From a checkpoint of a small transformer trained on Wikipedia.
Architecture: rotary positions, biases, tied embeddings, attention and MLP in parallel, capped logits.
Each number is 50 + 10 x the weight over its row's rms, rounded and kept within 0 to 99. Layers, rows and columns count from 0. The size before them is the row's rms in percent of the matrix's.

# layer 4 MLP down, 64x256, rms 0.0881, rows 0-63, columns 192-255
110:50 52 49 52 35 67 44 43 65 47 52 20 35 54 49 55 41 60 45 71 36 38 39 48 51 53 49 42 48 55 46 68 52 51 53 36 43 61 55 65 54 48 50 41 40 52 36 21 49 59 67 44 63 58 51 32 71 55 43 72 41 42 58 44
107:52 69 73 61 49 36 63 43 44 46 41 57 52 44 44 55 52 62 53 49 51 57 60 43 40 72 50 40 43 47 70 50 54 63 33 72 35 66 65 43 44 47 51 63 67 56 45 54 59 49 46 48 51 27 51 38 38 46 50 39 47 36 61 65
103:53 62 46 40 52 62 66 58 62 56 46 54 55 70 57 47 50 38 56 49 67 39 55 64 53 56 52 64 47 54 58 55 55 36 61 39 44 51 61 57 57 68 40 52 57 73 46 72 55 51 51 48 47 42 59 51 49 57 51 44 45 52 49 54
096:40 50 54 42 58 47 43 54 42 42 44 47 54 28 56 66 48 47 48 40 61 51 71 48 36 60 38 42 58 51 49 31 40 52 46 52 61 62 53 38 36 66 59 57 44 43 30 47 55 34 62 50 52 61 59 54 55 50 53 51 56 47 49 55
109:67 33 50 58 44 49 37 58 52 58 29 47 54 56 52 41 53 43 46 44 22 29 43 23 54 47 49 60 42 39 47 57 34 58 48 63 47 44 18 56 60 44 51 39 52 46 71 50 30 48 55 54 48 74 49 49 41 66 46 63 47 68 28 46
106:45 48 43 68 43 48 46 52 59 51 37 51 59 58 55 50 44 46 69 50 33 48 42 51 53 64 42 45 39 55 37 34 42 59 36 55 38 45 67 49 39 62 50 59 55 47 34 28 40 52 60 44 42 51 44 61 61 53 59 55 42 69 50 42
102:33 68 65 81 66 38 47 48 41 46 63 45 61 48 42 51 42 53 51 46 44 51 44 51 49 53 65 33 57 59 37 64 49 63 49 52 43 50 53 46 34 51 50 53 40 69 36 50 56 59 47 45 60 41 59 54 50 50 47 41 40 49 59 64
104:43 47 45 64 55 48 47 56 62 68 58 51 41 49 45 55 45 60 61 55 33 45 44 66 39 37 49 46 42 26 35 53 34 31 50 32 40 69 25 61 43 58 54 51 42 49 67 36 50 66 43 50 52 37 48 45 48 65 36 63 50 49 56 52
093:48 40 68 47 56 65 39 37 43 40 55 44 46 47 38 45 47 41 48 43 52 35 51 54 55 46 48 45 52 45 50 56 45 45 44 52 40 60 32 50 37 54 33 49 47 53 70 30 50 61 53 50 51 45 51 38 51 40 45 77 58 43 36 58
101:66 37 55 45 35 37 56 61 49 41 57 49 52 38 62 50 51 55 61 55 29 32 47 57 57 41 48 58 38 59 64 50 50 44 42 62 53 62 46 31 60 43 49 55 48 51 48 42 54 34 39 55 41 56 44 51 63 54 58 45 50 42 49 41
094:45 54 56 48 59 55 51 50 44 51 45 44 48 46 54 57 25 42 44 49 57 58 58 37 30 55 54 58 61 38 66 61 53 63 28 79 53 49 49 52 65 35 54 32 54 40 53 45 70 61 69 56 48 40 49 63 23 66 35 58 45 61 45 54
099:45 42 37 35 41 73 46 59 41 54 55 61 52 46 48 65 62 46 53 73 51 51 43 63 38 38 62 69 33 58 42 50 56 34 57 43 43 49 39 51 32 46 52 42 35 41 46 43 41 44 49 52 42 40 61 46 47 52 46 54 48 52 42 43
091:62 53 36 23 44 57 37 48 49 54 49 45 31 56 31 47 56 34 42 52 53 41 53 51 44 62 50 55 48 31 48 35 52 62 37 68 59 48 78 57 50 39 57 36 55 39 40 57 52 39 70 36 49 45 25 37 59 44 48 35 27 44 33 62
103:50 46 63 55 51 35 62 57 47 49 60 61 53 63 53 64 36 60 44 52 64 41 58 50 43 76 54 49 35 46 44 49 73 46 44 47 52 46 70 59 51 73 51 47 57 49 54 58 70 51 28 46 44 44 62 65 63 71 39 57 37 59 60 53
090:57 47 41 40 25 72 64 46 42 55 46 46 36 50 52 34 47 42 47 62 45 55 40 39 57 69 50 44 54 50 62 62 55 59 43 23 42 55 47 41 50 58 45 38 37 55 58 36 51 40 41 43 43 61 52 62 45 47 64 42 43 57 67 46
103:57 37 49 46 70 62 49 37 48 38 61 67 52 74 56 71 58 58 48 55 66 48 55 59 56 33 51 35 57 47 73 52 53 52 48 37 44 56 65 41 61 47 58 56 65 44 42 58 41 44 42 42 47 39 51 56 67 60 32 44 50 58 52 40
097:29 42 49 39 62 43 63 58 46 47 63 47 48 56 65 32 38 54 62 49 49 44 57 49 33 55 61 53 41 45 46 36 53 39 51 48 58 42 28 32 23 50 56 42 53 42 41 66 39 69 53 53 63 57 38 56 24 54 54 48 66 37 58 66
092:56 50 55 66 43 44 41 34 66 45 44 64 41 57 48 56 59 41 62 34 51 62 53 55 46 31 53 33 68 50 69 64 44 65 68 52 64 35 61 50 47 60 36 52 63 43 56 42 49 47 66 44 57 62 71 36 44 31 54 43 48 50 40 51
100:39 37 73 60 20 64 39 60 56 63 58 54 38 57 48 40 49 43 61 50 50 45 62 60 65 35 38 61 36 63 60 53 63 38 63 74 55 57 60 49 61 43 43 59 46 46 44 59 61 52 28 39 62 45 63 36 50 67 46 42 44 46 52 46
098:36 39 56 59 73 33 31 49 49 53 53 41 56 38 46 46 40 40 52 59 32 53 46 53 50 47 47 41 56 35 43 43 46 47 52 53 49 62 54 49 73 73 41 54 54 51 34 48 53 62 32 48 35 56 51 56 37 67 47 33 61 58 46 54
093:37 63 54 58 66 54 51 33 52 55 59 47 52 34 52 45 38 67 42 41 39 40 56 48 41 37 65 40 51 58 52 48 56 57 47 34 56 58 53 34 54 40 37 48 53 43 58 63 43 57 37 48 43 33 45 52 49 31 45 39 60 45 51 41
100:51 52 42 49 44 47 58 43 37 45 60 59 65 58 42 65 64 40 51 58 49 28 40 34 47 67 36 62 45 48 31 42 41 43 48 71 41 66 40 52 47 31 40 42 56 59 55 59 54 42 73 51 52 68 45 49 57 49 56 66 28 57 45 47
099:66 59 55 51 35 44 59 63 59 47 68 48 46 71 57 46 55 68 62 58 64 40 54 35 48 38 45 58 46 41 42 58 43 48 55 39 53 59 59 60 58 59 39 52 45 65 53 57 61 65 37 51 53 45 64 71 59 46 58 43 53 37 57 22
103:43 50 48 71 53 47 39 64 48 57 53 44 55 52 51 52 40 58 41 47 53 53 64 49 63 59 31 58 64 57 50 47 42 56 62 41 63 47 66 43 46 47 35 54 32 57 54 63 44 36 66 46 58 47 51 56 58 60 47 33 61 69 41 54
102:62 34 54 48 51 64 40 60 47 46 48 34 49 63 48 40 52 72 36 52 59 66 54 68 55 42 69 50 55 53 45 38 65 48 62 22 54 49 60 49 58 56 72 52 61 62 51 49 42 59 54 63 33 54 41 47 38 66 53 68 56 59 55 57
095:33 57 51 54 32 37 67 53 39 51 62 58 46 49 43 50 61 32 45 32 76 71 63 63 47 51 44 45 43 52 51 51 69 56 50 59 53 55 60 60 52 52 54 76 37 42 57 39 74 55 32 67 51 49 68 64 67 44 45 47 54 58 56 56
100:48 34 59 42 55 56 56 56 61 35 56 71 56 19 54 59 54 48 44 51 33 61 48 47 36 59 47 89 41 39 66 45 63 54 54 47 58 58 51 56 55 57 39 32 60 53 56 53 47 58 47 54 59 60 47 39 53 37 39 61 41 39 47 52
100:45 67 42 56 52 63 43 62 51 49 38 35 68 47 65 61 56 58 41 43 45 45 60 48 60 50 54 33 42 48 53 58 51 54 61 77 54 54 42 45 45 47 30 38 62 52 54 31 53 67 59 34 41 52 67 43 43 45 70 41 55 38 40 46
098:64 48 59 46 44 42 68 46 51 47 38 52 52 42 44 64 57 55 73 62 45 45 42 33 55 45 49 36 66 55 71 43 37 48 53 54 70 64 33 60 65 58 53 50 51 25 49 47 51 43 43 30 53 55 52 62 66 54 38 49 45 59 57 57
108:39 41 60 37 39 47 48 51 63 55 47 48 49 56 35 47 68 52 74 31 61 68 52 53 52 37 54 50 58 43 63 42 33 48 54 28 72 41 44 41 46 51 54 56 55 57 55 41 46 40 46 46 66 53 53 47 63 42 45 48 43 43 30 44
102:34 58 49 62 57 32 29 62 42 44 33 44 45 34 53 62 35 51 38 49 44 36 41 52 60 54 66 64 39 44 42 58 61 35 62 61 58 50 28 44 52 41 40 51 63 46 31 41 47 47 56 69 41 43 56 55 48 59 50 54 60 45 54 64
103:49 55 57 49 53 53 51 59 46 34 59 59 32 42 37 43 56 46 51 56 57 45 66 37 42 51 36 55 44 58 54 51 47 61 32 47 64 66 37 45 50 44 37 63 41 60 31 37 52 65 50 41 49 38 35 56 36 63 40 44 55 55 55 58
106:59 51 56 63 59 57 54 44 40 34 63 55 64 44 56 45 58 47 33 62 59 42 59 61 47 52 49 50 51 63 52 38 60 53 47 79 55 58 44 32 42 39 50 62 39 45 54 53 37 36 44 53 60 54 58 47 56 59 64 54 42 40 59 59
100:51 52 52 50 63 49 58 45 51 45 53 42 33 38 65 52 59 56 61 45 42 41 49 41 62 75 52 32 50 59 49 49 77 65 64 31 40 56 65 56 54 49 45 46 63 49 48 62 60 58 56 38 47 55 40 67 27 54 44 53 62 49 61 46
102:51 75 41 31 39 62 53 41 59 42 48 59 34 58 50 44 42 49 51 60 49 42 58 48 55 53 45 55 64 55 46 43 66 48 49 44 51 61 45 47 75 34 33 58 52 53 56 51 46 42 41 65 55 54 56 35 52 44 57 48 48 40 61 37
103:42 42 33 47 52 58 51 32 53 57 36 64 69 49 46 51 53 62 38 32 51 43 45 58 44 52 45 53 61 49 49 40 45 62 57 43 68 38 52 49 49 57 66 32 58 61 54 44 53 49 66 56 54 49 39 47 70 52 55 57 60 60 31 48
102:68 54 56 48 70 46 47 48 63 46 48 34 65 35 55 56 51 62 59 44 52 43 54 48 46 62 41 38 53 52 19 36 44 58 43 42 31 65 73 42 70 53 53 43 66 67 57 59 59 47 50 57 52 55 56 48 38 48 56 50 46 34 55 68
100:54 42 46 30 40 55 24 48 45 51 59 58 57 42 42 52 36 54 52 49 55 52 55 55 62 53 56 52 45 44 49 34 34 54 61 58 34 58 41 66 56 46 61 44 40 40 57 70 54 53 43 55 47 46 49 65 41 40 69 46 56 67 48 67
090:50 72 58 57 54 56 52 57 49 41 36 47 48 52 53 46 40 41 33 41 61 66 30 42 33 42 37 74 47 45 59 38 47 70 49 53 55 31 57 53 18 55 44 50 59 48 52 42 47 59 51 54 48 47 53 47 58 63 56 62 62 81 50 52
100:56 53 55 57 41 49 51 42 34 61 48 51 46 55 38 42 30 63 55 55 45 74 28 46 46 47 65 41 47 58 45 60 57 44 41 36 54 52 68 54 52 27 53 58 46 46 52 42 56 44 64 86 38 44 45 55 46 51 56 54 60 48 63 51
099:51 59 63 32 58 40 70 58 55 54 55 52 67 50 64 60 50 42 73 61 47 65 42 51 50 70 46 60 46 42 33 60 62 33 77 58 37 51 53 51 44 50 64 38 58 49 54 54 42 36 67 21 61 45 48 49 38 52 45 59 31 49 41 45
098:56 41 45 64 48 51 42 59 38 45 51 74 52 45 47 23 68 43 22 50 45 48 49 50 47 24 49 45 31 63 59 47 46 59 60 40 81 57 46 56 48 46 47 51 49 63 51 44 34 39 45 49 33 50 51 49 41 61 52 52 42 53 46 34
100:57 49 45 56 44 39 44 38 61 49 44 43 38 48 46 39 59 51 40 43 44 51 54 52 49 43 46 59 51 52 46 58 50 52 67 66 41 50 44 52 62 47 53 59 43 48 63 48 52 43 47 53 63 68 42 57 44 46 57 39 63 42 66 38
093:51 49 48 46 60 40 35 49 51 55 43 45 75 48 54 52 51 39 47 33 66 51 48 39 38 52 58 46 52 48 52 56 48 49 52 43 72 28 51 51 50 43 45 56 64 52 51 29 53 40 40 30 55 46 42 62 63 46 48 43 49 42 57 50
100:41 46 46 61 62 44 64 44 44 63 48 64 69 49 34 70 67 46 48 52 30 45 45 52 69 55 49 54 60 48 46 36 46 49 49 48 64 37 61 55 55 32 48 44 45 49 43 66 56 42 59 83 49 37 36 34 39 33 63 31 54 29 46 52
100:57 57 50 40 49 46 44 56 46 60 37 59 54 40 49 41 33 48 31 44 43 48 49 50 59 40 55 50 59 59 51 69 34 70 55 59 32 37 34 46 41 65 72 59 43 45 64 51 54 48 49 49 50 58 44 62 55 31 35 56 61 46 57 44
098:55 50 46 56 45 51 48 54 32 33 63 42 52 45 40 53 70 34 67 48 39 54 36 45 55 46 45 56 52 48 53 43 56 32 61 57 47 61 50 38 32 32 48 51 42 59 56 55 56 60 49 44 53 63 45 47 41 42 69 48 47 28 51 41
108:61 47 55 53 55 47 54 49 46 66 59 59 54 65 49 48 57 50 56 53 40 35 35 54 47 57 50 58 49 52 45 74 66 43 63 47 57 63 64 54 43 57 59 68 58 52 60 59 50 47 44 60 42 49 49 65 51 32 48 36 47 55 61 29
101:47 72 47 51 58 51 45 41 37 48 52 53 52 65 52 27 65 46 58 49 56 57 60 62 47 55 31 52 46 55 42 69 68 55 32 47 34 64 52 43 30 33 63 51 44 50 22 49 48 59 48 34 27 58 58 58 49 64 42 43 58 61 40 81
098:67 47 61 35 62 39 45 63 39 57 60 49 62 51 65 54 40 57 47 55 63 57 51 60 30 56 48 30 64 58 51 71 42 53 34 77 50 49 38 45 44 50 48 61 37 45 51 45 58 48 61 37 52 52 56 55 57 34 51 37 47 52 56 61
092:51 39 35 66 33 36 57 41 42 45 54 36 49 38 50 40 67 51 36 54 37 62 42 54 64 27 50 35 51 53 54 65 68 47 49 29 42 48 39 51 74 59 39 56 60 33 50 38 42 43 41 39 47 64 30 46 57 47 42 61 54 52 38 22
103:47 44 58 61 46 52 51 54 65 56 52 51 32 62 59 60 59 64 47 52 63 54 67 54 59 49 48 75 50 44 37 34 63 52 37 37 44 49 66 47 50 46 54 60 53 32 36 64 51 36 66 39 43 43 43 53 61 49 52 26 38 43 63 52
098:42 41 53 48 42 58 44 53 38 39 38 63 50 49 59 63 40 36 41 49 53 51 49 49 55 46 52 46 53 37 67 34 31 44 61 53 49 29 26 38 70 52 48 51 48 51 38 70 54 41 49 45 45 48 54 60 40 50 65 47 59 47 45 49
101:51 50 40 66 50 40 43 51 43 51 56 52 49 87 44 44 50 36 43 60 52 46 51 37 43 35 46 37 49 56 44 54 57 37 44 60 42 35 41 59 34 51 58 47 47 42 54 67 28 74 45 55 47 53 47 29 45 31 40 54 44 50 53 39
100:57 47 52 60 48 63 53 52 52 63 57 57 50 44 41 41 38 49 41 43 53 65 32 59 53 38 61 39 56 55 66 46 58 47 54 27 52 35 54 59 47 55 47 55 44 61 45 43 48 56 49 60 52 54 40 36 56 57 43 50 69 51 25 29
099:44 65 53 30 66 45 59 51 60 43 52 54 56 33 63 44 49 49 53 51 59 60 40 62 66 37 59 47 46 40 45 40 35 54 60 41 42 48 44 45 51 59 36 69 56 45 46 40 63 54 39 55 32 43 72 66 53 50 55 38 42 64 56 51
099:43 51 46 48 33 49 54 50 53 58 36 65 35 49 28 29 55 56 38 47 46 48 40 36 46 50 30 65 40 52 36 36 37 42 38 46 40 35 62 67 35 35 63 54 37 71 41 25 31 41 69 46 56 54 47 45 35 58 56 51 50 64 60 45
096:51 57 46 51 47 54 43 53 51 49 45 55 54 41 49 47 43 40 60 65 48 41 51 58 34 47 46 48 49 36 32 59 37 50 36 53 46 42 64 50 48 47 54 39 47 39 64 56 55 66 48 51 37 66 45 51 48 34 77 42 40 53 48 37
104:37 64 42 44 52 51 58 43 57 76 27 48 51 52 62 51 43 60 64 59 64 44 52 58 35 50 76 47 51 53 36 39 47 47 54 50 51 65 53 43 69 57 64 44 50 53 44 43 62 53 53 79 77 31 59 51 46 51 53 63 46 38 44 50
108:36 36 30 42 35 63 59 44 46 66 56 72 29 66 37 52 50 49 47 44 60 56 57 47 54 39 58 43 54 54 49 56 48 51 50 31 59 33 51 57 64 72 57 38 45 46 42 50 44 62 57 60 50 63 51 38 42 60 49 53 32 34 44 53
100:52 43 53 43 49 63 55 69 56 56 46 45 55 46 56 67 80 49 55 38 60 69 36 49 66 49 43 33 49 50 72 55 54 42 43 57 38 43 52 57 51 55 45 50 43 46 79 38 53 53 33 60 62 41 54 43 63 46 47 59 52 37 58 36
095:38 40 48 44 50 45 52 54 55 49 59 57 45 39 59 58 42 46 33 50 55 62 63 52 65 56 42 51 46 42 41 48 48 51 55 63 53 51 27 42 54 48 61 46 51 42 57 48 28 39 37 62 41 58 53 25 47 19 55 52 57 44 53 61
097:66 58 49 56 67 55 59 53 65 49 51 36 42 47 55 47 40 52 53 58 47 45 50 57 44 66 48 65 75 48 56 68 60 50 43 59 78 56 56 59 43 51 49 40 59 47 57 58 49 40 46 57 37 68 46 51 58 54 39 68 53 64 52 60
098:53 52 33 55 57 51 51 50 44 48 41 40 38 67 51 58 45 63 29 55 54 57 62 51 66 38 57 42 70 58 42 25 31 55 55 42 39 52 45 44 62 54 52 50 32 55 33 60 44 26 54 47 47 45 65 59 52 55 46 51 61 57 57 51